python train.py --intermediate_size=448 --norm_place="pre" --norm_eps=1e-05 --bias="qkv" --tie_word_embeddings=false --init="uniform" --learning_rate=0.00658 --warmup_steps=200 --decay_fraction=0.636 --batch_tokens=[16384, 32768, 49152] --max_steps=4881
Each number is 128 + 24 x the weight over its row's rms, rounded and kept within 0 to 255. Layers, rows and columns count from 0. Numbers have three digits each. The size before them is the row's rms in percent of the matrix's.

# down: layer 3 MLP down (transposed), 448x160, rms 0.0548, rows 418-447, columns 0-79
# gate: layer 3 MLP gate, 448x160, rms 0.128, rows 419-447, columns 0-79
# up: layer 3 MLP up, 448x160, rms 0.136, rows 419-447, columns 0-79
down418 090:167119165096198123119144146130108132131104157123159144109098137107136122124171148092138153170141118099155159133122178121113138117172135112174120176102129142160139146162139098158139135096121121132202128117146170168107083136121117165170104113
gate419 109:142106104144089133141161124182122127183126148128143120139156112126163136146124146103105150126126096152146149117149111144099148121115111162170118166095070152132114107132121101110140123133141104133126115153098088113130063126138122099075122127
up419 118:101157134132101138118102140139160150184135081113144143124150132121122163134119122106130117095151085085100161139104124125126108151106133159162101124163126112205137165119091096114119100132105108086125114169092147149119123107111111173153163138
down419 108:109173132115112132182139147154082148154092116103129116143103148142139164129122112115155130147094117174158124146119140125121122110136150066150125165136110159128100144148141113105152146086120163141131102130081109164127161138107123131215111127
gate420 117:131129160164125092140094120130162098123125150131141153134105131172129169117170112099118141138181116127132173140120110136143135134111169154111117110132099136151137135115129137153087136118122118132129150151115088174148180138136133183143097167
up420 109:162106109124110131118136148077095110118171122131139141106144141085116129175119139100119130159121132136134082116089131138148129130173094161164128166120119102120142176097103144183128134136109151072112157083167137145170151153106119146093103143
down420 116:100136129082151107189091111104108133108131152152123114144126091108127108103104130117077123113114153095100108112128121134125135161126152174142120114158132148131147133136174123107174122145126091171134182141163117084158121123137133111173169105
gate421 096:158110097156159157127185156113128115153121159148095079124095147119110166139130136093118152126147121117088119143117154140114127107064133063150122136163130123147121135137168098124123163140126124105103162114158126113134095114134143161078152125
up421 102:152167117092187115132150175141080133152115128122131121136127128158167134150120156160136132160142139129105100133133175148164117140116129132148145153098173123124190072146108118100163129153119131140149111106128129149191129137168149135133115146
down421 097:099119171139088137122086116124170133103115091135154117141123136123146135129146103097153085148105118125149101112153128128101125127142083130137126157131090128069102149106116139115128133127120077129163140145120101125072135106163121134131132153
gate422 108:108116101111107149125088121121105104127128132108134155131183123133172159109138152085117136113184147099185157118108158158135104137097133110106079188169060148121122148116136120102147139115132108118100129096146162107112142098128154158133101060
up422 109:132132154143136083106138148124120125116126132166135118143102104143135156122150137104133129148082118127117142144174161068113113133114137145142083135133138121133091091137132112138127172129107121114120111133114172150138196143116097140132101127
down422 102:064115113116134107142156135100160106114116110166096112142138121092084099082102115110140136105135165116118096090101091091162142151131109176100136033123116128108176130119134172107143106098138156124107125093142136108133074115148164134116149141
gate423 091:138146131088115151104143141114108112097086165176121136159124101149104137152088128094110164120120128148141157159104123123151096151099136118129157116130124092122133128122097128129125108131141149154093143101147093135122116135200138106103114159
up423 090:137173165152110141104146122084081121114109115093131115105130182126099148168096157115131114080101158124072143149146131128157115164095196135113109156096099096179134155132155139116127128153126150127129116108152115144120122055161110129140147119
down423 101:178121129120150179077112130127122133103150128178133098143116106109129123135114157119123120133123104116123140144091103121106143140166132137148194166106132129141093145065146160140125093106159139144149125085103132127138138170124098140133162122
gate424 103:156122181133112144124145074120112133125125145128110129093157083143109148119148096132156166119139068125135122142110126105137111108114135090135089154090094134139103111162098107142126119124135103124111132147132148146084147141139162090133139092
up424 097:128125114108135201125074117093104106146126107175107161137097132122105145114122158121123120144150121151136139174135157129153114153118138139118123103150125124140117120145140083138163129135141147117136152086125134142118110139121079117120093145
down424 098:132139162132178089100157089157153151097102164104134119107146094137105158119124118164132160098150091131134155131104108124082113103137112120120142184130145098145123115127087125119111114143137144141119103133143134102094155136106154115150130099
gate425 095:147099106122138134115129101096119083120124111141119131158099150123140148122106196125118120140115127085147137143149112116127132165105131116107123172135133091128100137084117171118136130115107113141129123125156129121117061111186118115108123173
up425 082:138115107115180171110125120126109097121115116156120125151084153124125160112123180123120124133115130095147111147140091123109109157129126115125133151130154079135087130084109157104139135099116124140132130115133138119073068105153093101069120170
down425 082:116125105129137130084108131140123129108084127099146114097140110161161101097127141133107081166090156142146125132087104144139171080123175141132161131102105135090117130074158141138130161138148128109141161129117125147142196125099146104130104137
gate426 105:124107104126120111070127105090139074094138141168134162122109095146121142151099142112123122151150155148108140143120085113148155143092088109123095099091121174090131099072172143140151153109136136104122165122164120141122129117127124154128128113
up426 103:095087162155131127130165107114174134141134112117133111139129126114071179119132137158146166101119131113124106131137114143128123122161142094146109102149144171109154128158073142141079113096134166158108122126107133139133168156150099137158144097
down426 102:136141096152130177223123106094096123125153127149121122155155168119134119149116104143115103162175169194100112106131161120128133119117093154161143149153139121125107153158175091140113157150140095155177100129132130153141120138128113177138122139
gate427 108:150143112118097117090162101116127095124177124100128106151134156133153082138138122126101127095111129123126148154124160125123120157152144092118137139098163143179132128134130134126143156123125130133152158121129079112083109149128124118106090091
up427 115:085114110116176164120059101142110113134102092113104131144113134052129110170122126145104136152092153170130128125109153118117129123126111107130138124127140132139135128081148130122196134133150124124113098092155152120118118119106153121121151134
down427 108:150113096135131114008123144141147089120087125179122142102162126142133122082124108165151152158133111108153149119114145158160150134153117111129135145117132149081128126130147107138092140133132163140113099162123138157152142119105110158130072117
gate428 067:131114105140109138106156133125122094134154137085134107127136166136096131125124181121113164106087134173146143160089150149102145142079129099114106104107108116101133123126178100111135147137112164168118167162104105124143087094120134150110107178
up428 053:111124116113117120071149151136109116144167150094134104112142147147088116103150155149107146130057129152139129138073142176094136148078111103135112109119116118113120129156158103099108150153140157168134151138126101128130106090120147130113119160
down428 064:103150156106143104082116161116126160119123156143133123104130106147087104123120121173117103175119156108151140148155107145154100097159132179137151084145121165168151118152126150155148084136157090089136119120147144098128124122123096080118161086
gate429 110:131138152132075124113154105151137127161176122101163205146141112127134117103128127134133125134117146142121170173123157114111101132132179116124152126129126121127119121155100150149117124107143107118134092115150135167109129141130152150115097152
up429 104:149154122138110104133174166149103146169173099110138101148157091131147134108122139137137138149135128097157143146151157154115155123178117125111128124179117101143121102164113133111145113110145156113118088119119076139170112120178136135113082109
down429 113:114126131126112109243157117106113165101130132104137177163116106135129133127147132155147147107131115117145121118092115122114152145116141105129164110081126186095155128161134109153127101157114167130103143103118113126140148124111097111164160143
gate430 100:141101190168160130137144104133145094112121120114162103131123132120153095105112144132126133141135130141184129163126140154139121094128178150110127125091151116097139198120174130128116110082148149085096101128114120128130125183099093104167129154
up430 100:165136162135140145134085134127108125145124098083124096110161109120150122126130116124146140119134095154154149143133146178112161151144139095139121150127152121085109148132100103116187113116138106085139145155079117127103126158113137146134148137
down430 110:115167129078092119128115144128111134115132125166111102130128094150123122130134110148107153158131118082108110160090112143130096148158083149123096079172129174133135090134082152100168113103144102141086151122166123143161141157136124202127128134
gate431 068:128123140122144138074101107167133107151141126084086124139104114132142108154182155128103149069121094100170118180118129087126108152107133148140137118136091133140126125128134119141113124136111149166124085101100143131123076102132102140152104124
up431 067:073140145131137149128147116129124106122125140081078115127143118083137093152142148124121144108163079143136114136142159106114124161147132172162103138150097115137146133095151141131159141124145129151134115124077159103169095139155145181140150119
down431 072:162114145129144094162157109160126132106092134113146137144113149098137107136100087137144106121147139128125107094109140159170125131140147168122127090175105095151140071150147108117108133118118146124142132117147164133092134153121113071114138109
gate432 088:102095125132110146128113115135147112128068112125126122159120122135150126122146153185099131143111119120105100170124163105141174148110114128111163099137127111107123117101152125097141150158142113128130105155137103145091147123128104118132113120
up432 094:139153128078107107119174117111111069137122131164177091140142150126146138175109156141115150114113125154159116094130140123124109152149143113124121123158145130124098139131138145107130119142152130118164193077160126148127120089150152119138115090
down432 091:165129175091115163094138106135127133153129133143140125106136149159125074167133161128111123123109119126123121135142081071095142099114108149076130094121131136121154129113111106121143117143149158102098106130122136158065111157122106120097124142
gate433 081:119143124123132126120131107118168145168107115106154137137133145115117140141166152129146105142142134094116112126142107090143150108141082096130132155136123096122132104111133134099179130154126187136133119079128146118108136114075125159136109117
up433 087:106110121145118096132170097124106168161096090164126165133105118148127108142133153096162147152117134133131123158114120111114135128135167127142112084131127110100118106089127085075150114086111139118075096148100124134129163139133150129153126116
down433 086:166103128110114114068136163127099138125126115115121100106122101117103166096133114167145108114125075120139169118085143169118124085120105152149123125110112146144133134179130126161097145153112112147123139159129124127120108137131119131131140134
gate434 107:131135116153109150116115135127148071141097137180111123126094123135120133161112191115145112095122101119148131157102161114141115159120154103131113124126155084093144152097081142118078132135135099115148111110093111112131163137093127136139107135
up434 112:167143120092106100159159088115145144102137087111143121120147123132151108104126090134122117086110116129119142091136079137067106124111111134110155117112145175168151121162185131125122155110149118162114154123120142098132123074153151148099145151
down434 107:118135135176093127126144158146103147157116136095144160165105121140126174136154178104168151127139130150139120116125137123133118121145116119156157147094130111140098136091156116148110112084092129131149117108106134125098149145104138092126101134
gate435 121:079122163136139109118128107123112089119114117140125112132149124148161131174140127178112135143115110122147174171147166134130114125152140123093130124128102137077114141142092143118124116100110131067103135107115134153139125144065132125167071167
up435 095:107109119160160133112105136129135126160125099093125094136162133149159141144117140165136121107125108137156152173141158140133138133127128132131130122142129143149071125113096142097124086135131091056105108103101116119150143162103148153107093142
down435 120:106123169150162166116121101166148113165115088092170095114151152159122110168122111148106119100121120138134144107104147110124145140143104157143160145057103137167142161137101134140119128088084091163146123138172094138087121097114112136139087097
gate436 103:128127132112127133132135127101150153149142121086117125147159106106146098107120117153165127112147112159138119113125123142144152088138123096139150140097126116169113132144152113154154120091107163092109126127095155102101122126115122088100129129
up436 097:138114089138144159154101112146147127111081077078133114165126133119105159149149105132156106141122103173100140152133133092099116169142162131126115104120119121160128083129140112136142150112107090130097101138141110103116105134104118116130094146
down436 102:169120192133094125118130148114095114144159137185110109108136122142165078124107138167109096088118177151107106147180132127106114118116135092141143136124099080131069137137114155107159093137129115120166083106155113085105171151140111093160157124
gate437 106:152117157142133184147111161073142143152126091138144145116148148173124128118090126142185137138124150139139128113128106141112119072138168189111142131131113128129116106125115139100117116138121144117118132111142115136170180157169119116130137168
up437 101:136111121128130058127096132143102126139167113135140094159086155139156148110086070095133095170128149142120110109122148119175133117118125091141123138119098131102115145153110175094144124120116152099119118123135149143129154106143142129138123124
down437 109:147165114102154131172122190132138120130111121128084102119121142126141146137146164192073137127139141141077150104125108128123164161173107144146131106126124145098103127116108137130110110099081127140163165093087128126149128086127105145116126160
gate438 094:075128112147141166119112122076117129136122153113128101118169129064156138140103127119147104172124162138080087126081103170151075133110090138123136154133109135133130137124140145123157109132114144169108162161142128100119107122126157118126124147
up438 093:089106173106127166137092108122139166106113137123103128112155150162088156107099126133147101120112163121127121122106092187112130148133139171182118093141069171125153100124071137128133167143147118136113126175087175135181109158128120107091121108
down438 096:142120141119139104129132166166124120130149110134151143114105122133152138153155145139139160200114077142138122116128173081087136104095120099088127097089151099111075105133159086119164119093105115124157135084127120134090153154082129146129150135
gate439 103:149139141141121149124079133121167146112115150173163145115106108130099119135124130169144127104117121145161173137175112108155100126088142152129123119123123146126113146128112163129098110148114106141085103145097166161126155149098154118151125121
up439 099:149115122142096115125154101115140153120131126146175157132136130156069127156143147121127150148088161093125142104105099098156135121092115126136155112079078203096135107103133111077095138112152164137121115135146093141119125127178115132135112115
down439 096:121151164174162176128147119111130139150154126116117102120159128103181155124147117110108147145168156149153144135096152151127124160150124125181121125156162079111133125113128127145134135138114117147128122111115129146144145159158137143163134119
gate440 090:121142095136098133121092121134180102140132121120123115136126143114091122138097121086117091099133149131138105157160167107109166140104140108127141140154121122138131123107135134132115139159123139180070143100113126103105116150100135138071141104
up440 088:136090131132129153105142138099091193158169120126130145114144134145147126137107154120138134115112134121148084111180100119177151166104121128084172143115110093146129116121129125131177127172095109091120086130119096134126090111122148137141197098
down440 097:104090089129136112132114127137181125098130098128100165141093081140122179147158173127127054121077143104096127139144068144190107122121150079135124128145109115128122145136112154122108151124156105164114168128130168149125140091123143112111070139
gate441 122:170144112146135107162127137132120116141113113137153131136121127103155124135110165138138120129160109145123136172114174103108098124147142118112129107170080125105096146109155136105108119102071134129094144107130100122152101121141106138148076117
up441 112:151116116175118118155132131157146135108133126123083103137089125158147127106109153173092116198108146131140133112124089130111116131146114117159116128136158140102109118109106089129108126130133122069154115125120141120148115138098121118128123129
down441 120:090100146116069132110110118122100115140080136134133067152138095137077123118140130137126143105119104104124113132122159115127096093091151129097104113131121125112156083156117168164123116175125112121105150143116166125149142084149148122133119127
gate442 108:151140194129141119178115146118133087105102152155148120101117095167124124137163119101118103145105110127139151132127110107134108107146149083110121109125183130140131108125127132098104138119134118091149103120116131130097148151118148120147187155
up442 104:105112066156152116152091121181120200178119125110071113152107137112111135111160092135110124123189084131154119081087096129096126137108099133182137121094144124129139129142114106079116122128165092119116101142124135120149117113119188089163128124
down442 109:135138182117121146159147142113151066043134148158174153124165099149141141117134125095142114110112159166102165166143124126116125100166117128065110086160135160137122135128157147126124127138139159146124094120164139125114148123164122152119152114
gate443 103:135159135105153151168136132118139115136128128107169124125134159129063130109160143123111129127123106104115131134133116127126143167144148111143138123146104138106139106108169128142130182144132133156145157109154152150104132098133094132141155130
up443 107:142120105156145128107122120130104143130158122108142177119131169092127128094114109112172158099112178122154139124102103123152133104141116106122099097106153138138094100157113103125130114150144155150084130142127151104123082124113137127075149114
down443 097:116115143166150168082106158127144136139129121170096112136138112110183136153114123137128150147149145138161134132127109152093143157143118143146129153146069104148135123110115103126159123122090093090172112118127111100173186163103120110141130134
gate444 053:116120137148140073125096161131178155093105133143166122104126072116142089158123147103135105081117116123184177132086119140182090141123118138139111123098113136101120120106125102136103135128121175148112126121113114139136164119127160136153109074
up444 052:097183104118121134106138170121079130127139114113137150156112150116108144140171120113127149160161120120137122083193117090110164111153115111124156130147108102126126131122144104110112134158100130120154143141113117136121129168102117099141196145
down444 052:131124133139108109123134114116192100107125149142123045117117066121127133149092145162141104120112127117151152114103128171158115093104103145099089100131139103144141172169093115069147145157133145127109141111101127097101119114117119134114130127
gate445 090:086127158089128167105067097119139161167125121125119108108157121167147109134108149124098149117135143142096129136148076161129105147115131136126135106110122176133113145116100101143096143120108115134059140154119071124120132125172123119162127147
up445 092:104152115127094131169111104092105155159134112162142159091093141102118121131130134137133184147158090174163115168129130134140093144110124132091098104129138150126160138181154161131152097153095136103124122137128137097114140141090161171121091121
down445 082:118081112107122161134111169110148117153149172121148113149137125150148164192076107113165141135114138129094165109136132148098106161133099141133070136174092140119107120145115098121150149117142092127170117103128149067096144123125144092136141101
gate446 106:136137119114161102135140158111126104135123158104122145162153120150118170099067094105110129104154104117155127156128154125168180124098122152123121166096131156084118104139138137115124145162125127104120100095128152122075102113116119150132090126
up446 101:120106156145112165138134098117151143116154116120148165138117072132100151117088142095123140170175133176134122129182114132116152134140111076100184104128109118112136141122178169126115136182125135131083178160129128118123150119146088132140130138
down446 095:154148104092123111099148183100107137117121114157106107108093152133158136139145124185162152097131120127126130101093190151081115137129136176128104122147125109156117118126115121131169085052140129172190119111108118140116129123145155129122117107
gate447 096:085097146106128114155142122185168131147100151109085121124132120130129124149144137143132126136113143160140122091104119133150105104140123157126152140077134081097116129136141132143090168062166105143135147120149161174083111103161153162158125123
up447 092:119127129065127117112106098159162136139129094125155156109108122139114092128149108125101123107101130088122142117128121085147094110095096136157112063116121121081137165121137180089121135150142135154125087138126112150100099110125134152138102109
down447 096:151162175182108196178167158092106137111134095151138107139138128126125137111133101126152134130196117167158104129148138133110135166119168121139133124157112129149171109129117126114161137145133146107120151140103135075126127117136126128096132164